python train.py --n_layer=13 --d_model=224 --n_head=7 --n_kv_head=7 --head_dim=32 --d_mlp=640 --vocab_size=2776 --activation="swiglu" --norm="rmsnorm" --norm_place="pre" --norm_eps=1e-05 --positions="rope" --rope_base=10000.0 --rope_fraction=1.0 --qk_norm=false --attn_scale=0.177 --bias="none" --tie_embeddings=false --parallel_block=false --init="uniform" --init_std_qkv=0.0265 --init_std_o=0.0 --init_std_up=0.0265 --init_std_down=0.0 --optimizer="ademamix" --lr=0.000509 --beta1=0.9 --weight_decay=0.28 --lr_head=0.00539 --grad_clip=0.5 --warmup_steps=397 --schedule="wsd" --decay_fraction=0.652 --decay_shape="linear" --final_lr_fraction=0.05 --batch_tokens=32768 --seq_len=2048 --doc_mask=false --train_tokens=412800000 --steps=12598 --dataset="wikipedia_en"
Each number is 500 + 50 x the weight over its row's rms, rounded and kept within 0 to 999. Layers, rows and columns count from 0. Numbers have three digits each. The size before them is the row's rms in percent of the matrix's.

# layer 2 attention query, 224x224, rms 0.0708, rows 6-31, columns 0-111
091:542520520483493527483576470458503528509418458539424424551450458597416458494487611454510516563450515562539601511530509564560404520528517570448488472521511499535556457410458494544577480679531402552503388532499507428545450456459567504455466547462423578461560538451498563523539524417502478485473448471458521533506512478455545533581421544450
091:440529486554492465456508500518585500496511500505565403463444468504427492437507556485564525506430500445461422528355484559549496523444477432509508415476558642526642458479511534522455617559503398504465546518509404473521518478538461447499414476550507475485525573501484526525481480418437458558453542414512480524477531524480502438490434581435
106:469523556466526481578521464428497490511479492479412607543465479553510484538444487488440540518549489542602474549621514466546450451561539616485467499480470387520472553472527502552502450510529529464518490462507529478509440488430462566567549612472325529485553426460533538510489436499565473430490426479409502534511544438475520524552478399529
098:544571542530537516547474474392489537514420571549488451546497488592428404530446540474499571577547491497546587487597467536527444459499496577439407470510525392521398553450533449607578510532593543538458458518484565504551443414416500516478501518478463523437492536477463493493515588467483452415477484515503496585507560542513564573563494466464
094:517384461491471495562410464558420516541491462493530541456496546495553496498550488598487497423526529477406492514548540502474574458494479431535435505447454539377407558589477477462489465453464555494408494520541519549427479504507534576519527385461533447538503499582499481474528537522551450491573530511573514516566450494495438515465550488497
105:455483543500579517542485453465570542491420513491490508484506479556399469555460449534492553537540548560473392471545485520548535491529513490474462488541572454569472503486517438690473493511526493453431492479480515503608474421383536455469528515415402473502521470514539505571512597452595477518460487527421558461429491463476516534494528397527
075:460553482517501451527440519442551558474416569467519521470569483534500523594445443591482562481513517386492573498572445513486498489476455579482468594550501456501332522512515492560476499450556492497534492492527571548531533480532539507509559476589512469481424564489518477477456624467466433528468500480496542395497494416560547610498528410589
083:462556473534518468497422527462499517469436557443535515437577480549490510547466455558510549497511505378488621516539454540489513482469441547455469571581444474503323551498499518550448541471588476551483530534529559532498560443520516548523566444551552461512446560508488445454495576528462432512547519464518545438534539422529536598530556455558
081:516442511471474487518562502526528540552556462549452508561432536480507463478514526431493530504543524636501361481448508434509460552554541462535538415388576475521690498503486485528567498544434531456442496417483480494528457558447481433493458582425402568483524426498440571542457458448517554513466468557434446563462457539482472451524440517461
075:451561436525495454490422525496522497490477556480554520460563488518512532557452429590522539480523532379484621501525448532472518501458436535449476594551464487461321541515481498512471512451578478538500507507504562537497568481544533531501577462566570452518429562498519447470506603520471439506530492454519563411513503415558549560480560437593
089:469477515468528627597554532568517545529477506441571542465456542564541511418498473471615370478521469440503535456442450470485565458434488456457571602522460488485521486601510445438481511516456562546410608535570567580454481448506449518417559432493524421495500501475485459496546450634504481568534496413481555584522527456498509421559513492515
092:464506481514533504504502558558542454402538392481531531525495583471487644420450543522467500498441482552572417443499495506492543515472405496497508452441544577510578449515531475489476545472493568439399575503535521573523389502568446441511544492374558385536488438578452458528483442567448567501507475455514611597481472420479464424503492487451
096:531503497560493535439489556446546480508513555508510474543578521552511477586418386587530569489550460378516565597568510451499450534444538507466451570668431483475401569480486490512471508525498450573521515556478473536571546466477505625456526487596551512501469524499512479492494539494527526510479518562517508509523536581495468571541528541570
091:609494489504558518413514534488523451550528430508456488569449523486564472507461517523661382488516544512499464460607579513426466526484467453481519592607505458478507465485477496483557495491453477502557497515546489518620519551540464460618544504490571542493473455421496570426489552485473537483514405563479549578571458584455380380521478562510
086:540451469536493577563537424568426511430534483576488485551463512514494527437538550533529441470474511594470459461439444496555523499474450413451467415500522543439592478534438584500570471421450525444485452558547539472466433553485413487442555527492485502486499450554493615522489508423481471484463526441491526506404401480486387519491518531437
085:503464475443516470527479511496503461517527591402507627432581466397629555501508397555511492476475497414459394488594492449437546508493484416648453570524526485474458493545555466439423551401504547449477493434510511583476484591548475477565471523494578487515426535531506440474485452557496539511523499500497421507530525511537516502454519512546
103:544535478469475482495488537474460537540519464540452538539486522536597487471459464522484451549511525494565509473701516488389525557527531586448547551600481374427482465477494522453474440424486471483526496502510559526502403489467513523467530556447492522505466450466560536415525523575509563442496400569550547456536508568499488527492512423520
093:531591531490516548502625429429445507538468526561421424572443495568462486478491591448456524580457450529593536503579531524573417534532534626414529450467486478540521460484489520524580461643533440589524415531460509448506448400439511559523491589496422507459537492462530538536566440462500464407430484442452492531559536491444515496569429515382
099:491407480472481531516414551582464465512533453466527608463532529414598606484542408594499444427494505496411466482536519451429588474442434426555482622527463532427427490577456506447437526413418556484489555505533527519446487538582523533485512414478569488558524506557542464417518464552521523505560500437555577465537440513504445483449558476597
092:428400450488555485603461588564452521493519462489498601449563557445563543592469381589476524391500568502445464496552466419400510432516509460556488542509488435489396541562508535540417486336501610387498472529482521539483469572514486502413576456520469500544480474535514527484497519479524539528567506543519572525419451482553476529485553420540
104:450445430498492484504500589561572533447557490525532560503542537440551590539422346587512551432478591406435477450491464461457514562429476521521566551462589463436497507427495484505515525400531524406415544453543570586508500613565519390476540472507514557543454514481499548479442571496442550501493438493466520500470456508526546518476501423595
108:595529517502452502504414406432419459496466530507513425503469453574453443412547556438470426547473440519529539471518496510573527491511519520451500482515426568500480484566441448400541457578479433540568447529451443467517553367478599628534389471453522477449498502464594423531587496550576528441469544472504467372547561542443520501444502477485
084:485490516521424502479559423500506454453462446481494507488440412456519506484527469515476392494425440579533448521418546476535524485530545476523570449527458582487612361543491540393477520527478500437606511543487441413502441472524459491480435528499469487580570478491574479495542430519518529518410514471534532429520437533485436475435454549497
106:475588554565535513490475441439462476430388573429533441456527436532416515483495524522490423569424437424505578526499489563527540441503495551466506511674383509540407470484552509497416505476597530545545511555502476499507496398510499548510483440546523410494512559505587421509529517565510454511468554461543551473528577470474510561509488509512
083:453503525511599457539487520441578529493450575500503466496550554554412477568448522567467524561533544472520504540609463511439458440512469551448466544540512377532367577452535509616451484477563529508487473484494578523577517537463537523467597484506449485451460510490446523527492567464495436520511500498476550550476541436545568534594513401505
091:495512533494615505509509518409539557491482538512513393462575519512394541528525527506427456594416573463527418488549452490483519450515513580444508545576538367574454560488551475532457523521615480484457433469557547521626467523477581525412518454467420471435453549492448482504531545483483478470484485496506497635546606521501533537530452398500
# layer 2 attention key, 224x224, rms 0.0702, rows 6-31, columns 0-111
093:454487564518638513484513479402490520493366521518548499522480533544526466532497543444478535574515447470491516523518547535354503526498629495538431459611451428477532565496525501477516486507527576457526390532506453455423404532513555528533463483465477441429551510430580566443602529457562627465459538478560534386443568583421479518536492500559
083:450506542463583539513436527533403463443511526449578533543467494586535570510572512529607427482463482462501592451500456505429549541538497462516463521536468457485494621560492489439476457476501664517421480434572544480423531516490510498590587505555507363544456478490457467531558563549486545469488492510548463425485578553399459429574554504451
090:561407437561459432531590571506611564523563486577460410500412476461474413534468539462486526537535465448461461607482504523413470476540522524500468449456463515527582472458500477469525528486503425505578522515438460545580427533510516511409430520443468592432525532457475615515450506412435503585437473508522466567455452463560584585498439484589
094:494476462544500512487564505524565558554424531553464438462426569426468469360380533451402533499489522472467445556530535482529441500498506544471465487618471452535474430408593533582532547579494378505549507519369469552561389541433514589382492448498455552455520505469553539418495465374432512511477488532462588507458481457514358508415463493528
101:455640509499460576461458464497490533496460512493500531446502526586482537520466440533493449446501569566513514453472520467572510500502480502491439579582510510517419557467504509575422524566509467498453531532502464485466441490527547527559511422557488493537495536538522420418526404570477411445617476473468574491592448439468382504428542594420
106:498422444491465440529599511473472545570582439556489476534450529488409503479387513433548501485523477363504494530529480529368468483484496492523503466525460497500452428527530471582570467428450499486486499500412477541506496533477451459414462546441494518449528487400486564573558567357616595539492428500457525498390508505425496465433534531506
087:516467517485468472478481566531519476555567484533418505494492505461437427501501489423412549489462549423517476508517480497540418581449544457514567451539526539509491398425539520534497500409479458523497553502406500558442465383460470446445434496544450561551509472420493461592481560376544566557531510540429585455387466468430594467429551468438
089:519495526479481507498479534523511464544569493495403533483472488471487444473452443466438537467471587475515446461492486459567427581431550439515546461575535568551454422415562526571500531469491450491519531525406455571456461404492475453502410476590461541578510479423557459539512520382508577569553519535373617458420480492463537463395555500393
095:501482460494517453557544482482504555477488466500590472507483484561564600521537505539575463554534423489456519497494503532399618395566395541488452566414480461467533538548469496442491471470535534481497504444605559460541539616509520502498620551424559460423449548521442555445522520610471436443446467491613415540549522546518431499585461516617
090:519452500476489491467473531543492460541526483478435553526522507471468441527495449465433540448463612467518467485501510449575417572422542443504552483575557572532496423401508505543508551485477428498505506494421488558425489391490474451503411489582455545598521472451526433554497531391527590577548550528366590421390469486435529453400562462387
097:498471496489551552598555482479497512498486421512526487565415525499600560410543511603526364547446517481511472487557423528445607567469456464499551512505519508478523495512548592458611485434527490526465462519477536539535472532423491476421686461427494409523413439453505521469514514563441469589468540467570508414513507539459436514583449473451
104:560433486520550531587518495504537497497530455550570452542506529539509503448490563475498363536499442487496502537568491558472502501449469589477565527450492547504525471641459510499600507519424585555462512541497539531490555533467614458388583551519574429522474432612408551533480493514544419445524510501522451479519536448442516445620468497567
107:611531489488486553457511531502496494437462525452438527495505562467419475477433468531466628508448602516555468489474465460604465545475494426540476480549545470479446489444576511525402470466519450438455555474521539547587430408498365499567452407555453482507512504477543466512518489511492488545460545514427603481471434521578485507408559529499
097:536524564494572498480519424446428429502458438507538486552521559395499430459563458503475488541537500455515516549564502442478384463473472568527477421533484588546490533513514579564573520490480523450516494517416514512500622546481583644472472500489534450437457448583551530599585501422460564558487533535477484549516471567445545493642472451442
101:491495497555516475575476507505438499452511444528554530556512462497505545482619541505549503484503389473547548566547407537514522481524523443479543575523487493503514506536468560497463481431501576604466469518539486539448604592460504518499560470427532418552498520560402492603500485583500455471435478471532453517452597507495525476611508479509
093:539477486508407478466595476580570508501570528559449478495517567499474449492498470500418526468517503543523501594478533540627431484491487552485470392432488530527527396439429497544551460548452472485524597514437527491538473513527506567437488441428479492511489514462487468477394447492432487536524495515412484506527381396546540470431486549494
087:477415484562482503521615545432568562522443456591445431505507548414449483549436595465403520508499459536482461614514542535492457492492557539480481479518486420478541434438491515505575464547470398516533527526422473486511456554453510500350448503487448548520540495483439551471455503446514529491471519508472486436439469432539528500453463478553
091:505438562558598481442545493422524507520407448559509451553494548447501487532466621493423545538499424445516515623534545503441431562527566479469467492593449438479598509458570494492547466555464465494547476539404452492490504591515566542416481491508488470423539478490548583499557479423566618552412560506526488454431517535557535534496500495529
095:497587454437413537536402504559470482465629493453502524474522486552504549516531384536595443448487522543513480396488473503584537459479468490493567518475540603516429499607471534497448566463507532511444555497577523482484526456543442436582501504523560522549479501511516436526521470614463451498601433471486518577613496539491427454478525526414
085:528533442467474567557511512516474544497593483503412513471548508578497520512429440489522489449468586429520420419511419487506523460414422466500530476480469535503418478478502495539473494392528505465424582513525541621556418363436467494501488529490467470568464549451447459519439524529453410478592423486518550518536458451519506448491464520440
082:512459482451496465610468524578455507471555552466484583540546402528532498511522436493599488473479546455476488431528435505465552472403411459515574505467518525515421472428435520503512554405550626488436522431549560599428545364437447479484577556505510461604421527431422449517462586526430435534526511512481488467482516532450572502509539483420
103:451447591504424559413479536458526458516456497571492438466484576483403487540504527439423560449491490578465581573497575438581478549469514550519440495595543398482579391488499515491517489623458438612570538510473469464484512543500482455392439440550504549518542434538563461513445461417580533476467466511477587442526449416465536509428563458512
091:515465496513489456388473463481504409474487492507541537535517575502463531550562556536578465493519421535488477518420530458514482551578610491557441497491515512474591574540453502428481482549460484537504472505536491431475608595573571456476444519537554510445548476580561515598521471534626611530430548481548397455504528541507547531454475452474
115:509490525529478531443474495495501469521545531524420488479489506448405382485456566424455582464481533459518490560495482468527338592447601477523514423603516531541477523483576474548504534546486447537506496548379427528496429452496518505460347472549474542495555485464541503557482472386564579542510511510445557450425454466482568503422498513440
086:493502470492474496506505553473530573580607474552411467498504480446444438515438503416434555454474568419520480524542505482458414485464505500515518378490467544517442415498587503561516498386488464491508510514429510588521410433450470445420435522508438551518507503444460544528468562361525527523573458538486566491380479448466607509490522481509
093:466470453514467505520513535478520517566573484555457420487527464428393424507481581379435570460417530458514497569502466542454420513508547520527532324526430515512509465498533520519557489488494504542533516518422496523554438474474501487392441551505547554493507462440505548569432556368570522498493490545529499458447451464457638549475500460523
# layer 2 attention value, 224x224, rms 0.0435, rows 0-2, columns 0-111
099:454462491496467440460503553498561552548438484503536515460503488489419552516447482478483541501406574479422430478352529468580545464478462419532475477452518457468508512516544518475538486614508449579499446499509409466478488608513504427536577551450379529536530540438578527478481462478508485499545531364470528515462596515477478524448475460490
076:521441530446551490555525486481567466481474522514535526479472493522509618559494429493525434489493470494411654571464529483424545595639459485575455513482466480511497588570446520415559440592495490541420454436505522452507468515502551500485504476527558522551500540562483448479525499576509560520475493505537396474491465506397563510580469528493
078:521464476462488448485537569552515464528481525412482531504484520498449515436446497523492472513416499431544478471428566507578429476475430433516488458572448560542494412452560488608392558460502468503502483485476474533510583448475450442573454519497450519486524467411546488526603511475439529610515561462410533492512460491530559437399495513467
# layer 2 attention output (transposed), 224x224, rms 0.0435, rows 0-2, columns 0-111
117:468490449438510487456530527580565377490624493520452536514488571580539494489457530483463475460509446481570462566567461538437368541427545613377533434622522425572464474521519528520518430454459461523521493502559598596501493482504441476437406428583518462547503422416490456464509497523539479552482483534475536536505475580535469441537563502451
075:552476525471578434415550562522459463508612415456515494533500603546540490522452439531533491494501475526525412422571533511467475480401524577541416497489418520498456458507565463514437557504560518454450521625442456482528506519572527396570557618581553516455481492533510467544504502429495456499603485411493553600458578474595533583518536515592
071:501492498533534564500380477505476594472471554543473512478440441554551615554498497479472465489602497550526421630466402462490544482504594481492563437490481471539676529515461517415563462422480456478461509484530548516498451541463511450482470508533469476493519553469517416410481442476502557422474519543531530502467503490476468494529568482437